Part of a small language model's weights.
Size: 9 layers, width 128, 4 heads of 32, MLP 512 GELU, vocabulary 8192, 3.98M parameters.
Each number is 128 + 32 x the weight over its row's rms, rounded and kept within 0 to 255. Layers, rows and columns count from 0. The size above them is the row's rms in percent of the matrix's.

# layer 6 MLP down (transposed), 512x128, rms 0.129, rows 148-158, columns 0-63
size [ 77  89  87 104  75  73 100 105 109 117  76]
[[201 162 136 149 109 170 116 122 145 103 129 130 102 102 130 151  84 116 135  91 213 124 177  75 102 125 215 119  50  70 178 170  89 154 130 182 117  82 107 113 142 107 184 139  99 166 143 118 101 122  75 122 109 100 116 161 127 114 110  76 120  87 153 149]
 [113 179 120 172 144 114 122  72 137 144 113 154  88 156  71 136 123 189 166 117 123 163 119  65 163  82 157 135 112 129 194  80 177 134 159 152 111 140 144 109  93  82 114 132  97 154 144 100  84 172 164 132 104  98 162 137  52 116 155 168 110 110 116 142]
 [161 122 104 108 113 143  93 137 177 139 134 125 143 111 111 210 102 107  94 133 128  81 167 142  93 194 117 192 127  82 133 159 136 129 109 163 120  95  91 122 156 107 138 113 127 133 127 114 135 186  85 145 134 142 115 189 104 117 152 143 126 138 148 112]
 [176  90 137  95 152  58 169 121 144 130 102 128  95 156 120 148 145 107 138 151 111 170  94 143 117 150 174  67 143  93 138 137 118  84 154 110  60 106 128 208  98 107 115 112 177 172 101 107 195 128 158  76 161  63 151 164  92 140  69 104 128 143  76 141]
 [135 131 115  83  87 157  86 124 138  90 163 113 104  87 115 117  65 129 110 161  96 130 177 135 184 122 133 113 119 125 164 150 101 102 130 184  97  92 142 130 154 161 139 134 107  90 127 144 107 231 140 135  48 119 108 128 157 140 101 123  88 129 105  56]
 [141 153 104 105 145 135 107 138 176  83 107 151  97 146 186 102  75 130 132 138 146 146 104 110 170 150 109 108 114  66 192  91 122 168 119 163  87 103 125 128 137 133 191 161 124 110  49 115  55 152 127 135  90  94 179 130 111 104 123  75 127 112 162  69]
 [ 98 141 165 104 120 116 108 131 151 106 116 152  96 108 107 139 190 163 109 114 137 107  94 110 136 183 131 110 135 136 139 153 145 169 138 111 160 111 148  61 168 135 172  99 154  90 121 121  98 171 158 140 165 138  66 105 108  53 121 175 122 184 110 134]
 [116  88 150 158 114 145  74 142 154  96 115 147 105 114 115 138 141  94 124 110 149 146 150 217 108 112 157 132 108  97 123 177 121 133 115 128 149 111 137 171 145 163 132 101 151 148 173 105  88 153 143 147 110 143 212 121 151 182 135  57 137  91 202  94]
 [183 178 133 175 157  99 158 139 144 145 136  99 122 118 102 136 161 113 161 104 160 125  61 230 159  43 165 131 121 152  67 152 135  86 149 205 132 124 154 139 135 140  93 192 106 116 103 130 163 121 148 136 144  54 126  77 100  98 165 144 104 109 138 139]
 [ 94 175 116 162 150  84 185 131 144 131 125 155  80 146  66 171 131 140 125 117 135 141  71 194  87  63 120 121 146 104 102  87 134  91 143 164 154 145 119 171 108 114 110 177 175 119 159 163 161 125  63 149 125 129 116  70 142 185 166 140 159  74 113 117]
 [149 202 169 175  94 126 105 131 147  73 133 135  96 119 122 142  86 108  91 144 130 141 169 129 168 172 141 135 141  81 175 106 100 127 110 109  86 152 173 107 168 153 113 153 104  88 108 124  30 166 153 137  86 100 150 149 109  98 182 149  95 102 152  92]]
# layer 6 MLP up, 512x128, rms 0.136, rows 149-158, columns 0-63
size [ 86  87 107  76  72 107  97 118 117  76]
[[196  58 143 106 126  84 137 154  67 160  86 142 173  97 115 100 110  34 101 100 148  95 135 100  85 148 164 169 155 139  92 154 127  96 130  98 148 132 111 123 141 120 157 103 130 151 129 165 115 152  79 176 196 176 156 143 187 218 126 116 138 103 112 129]
 [ 88 137 184  95 114 110 107 141 156 142  92  97  83  63  88 116 166 120 156  71 100 100 130  99 123 110 129  83 163 153 138 160 148 175  88 107 101 192 157  78 122 118  76 145 105 155  98 115  98 149 133 157 132 170 166  96 116 140 105 149 105 193 120 108]
 [ 81 145 103 181  76 124 172 115 103 147 108 175 111 138 142 113 156  93 104  98 164 137  97  78 138 125 172 158 138 161 120 128 112  94 142 125 153 119 156 134 136 142 120 155 123 154  89 110 174 140 148 159 137  65 170 108 116  41  83 108  75  39  65 125]
 [124  97 138 205 155 120 106 148 117  85 117 118 176 110 106 144 157  70 176 107 160 128 112 138  63  84 163 169  87 167 148  65 156 106 187 135 140  93 176 169 128 101 125 109 141 152 137 138 160  77 126 115 109 145 144 119 164 124 109 126 118 151 167 129]
 [119 127 125 127  74  99 122 172 157 151 114 163  75 110 146 142 131 122 139  90  42  87 116 131 120  98 129 124 136 124  73  76 127 131 123 124 123 150 123 121 140 156 158 166 108  88 138 137 137 118 152 107 108  94 135 134 140 160 151 185 113 162 136 159]
 [144 178 165 114  87 104 135 127 124 111 100  95 152 112 117  93 130  86 112 107 133 107  73 107 137 135 115 155 155 180 124 105 145 156 159 127  85 125 191 149 135  91 120 128 143  97  41 146  60 133 135 146 152 155 152 138 155 131 115 142 120 126 168 153]
 [138 166  96 146  80  77 116 140 114 175  90 131 140 146 160 125 155 129  94 149 115 132 120 115 115  99 119 177 135 171 141 139 167 160 133  71 137 153 109  79 156  87 129 153 118 101 113 174 130 149  67 144 181 101 101 142 109 142 133 169  94 141  71 120]
 [ 97  98 160 138  45 142 200 131  97 153 156 130 145 122 110 152 142 106 121 139 136  97 105 116 149 143 119 163 118 216 171 130  45 138  53 125  69 138 138 113 128 155 118 132  86 137  63 163  93 117 115 123 133 224 156 118 161 104  79 114 147 119 130  99]
 [151  99 185 131  90 135 156 149 103 167 154 142 116 124 137 163 100 142 143 104 108 115 111 121 125  87 110 114 104 199 134 152 114 118 149 163  57 191 131 104 151 102  88  90  86 103 133 131 123  97 152 113 172 126 146  96 122  83 128 106  90 121 142 146]
 [ 85  71 130 103 140 122 161 128 112 125 134 138 158 171 112 151 166 144 147 169  82 114 139 141  90 103 122  95 117 193 122 127 132 114 114  91 177 145 161 125  82  90 107 141  79 144 140  88 151 197 142 152 161 184 138  80 151 120 121  84 130 100 135 105]]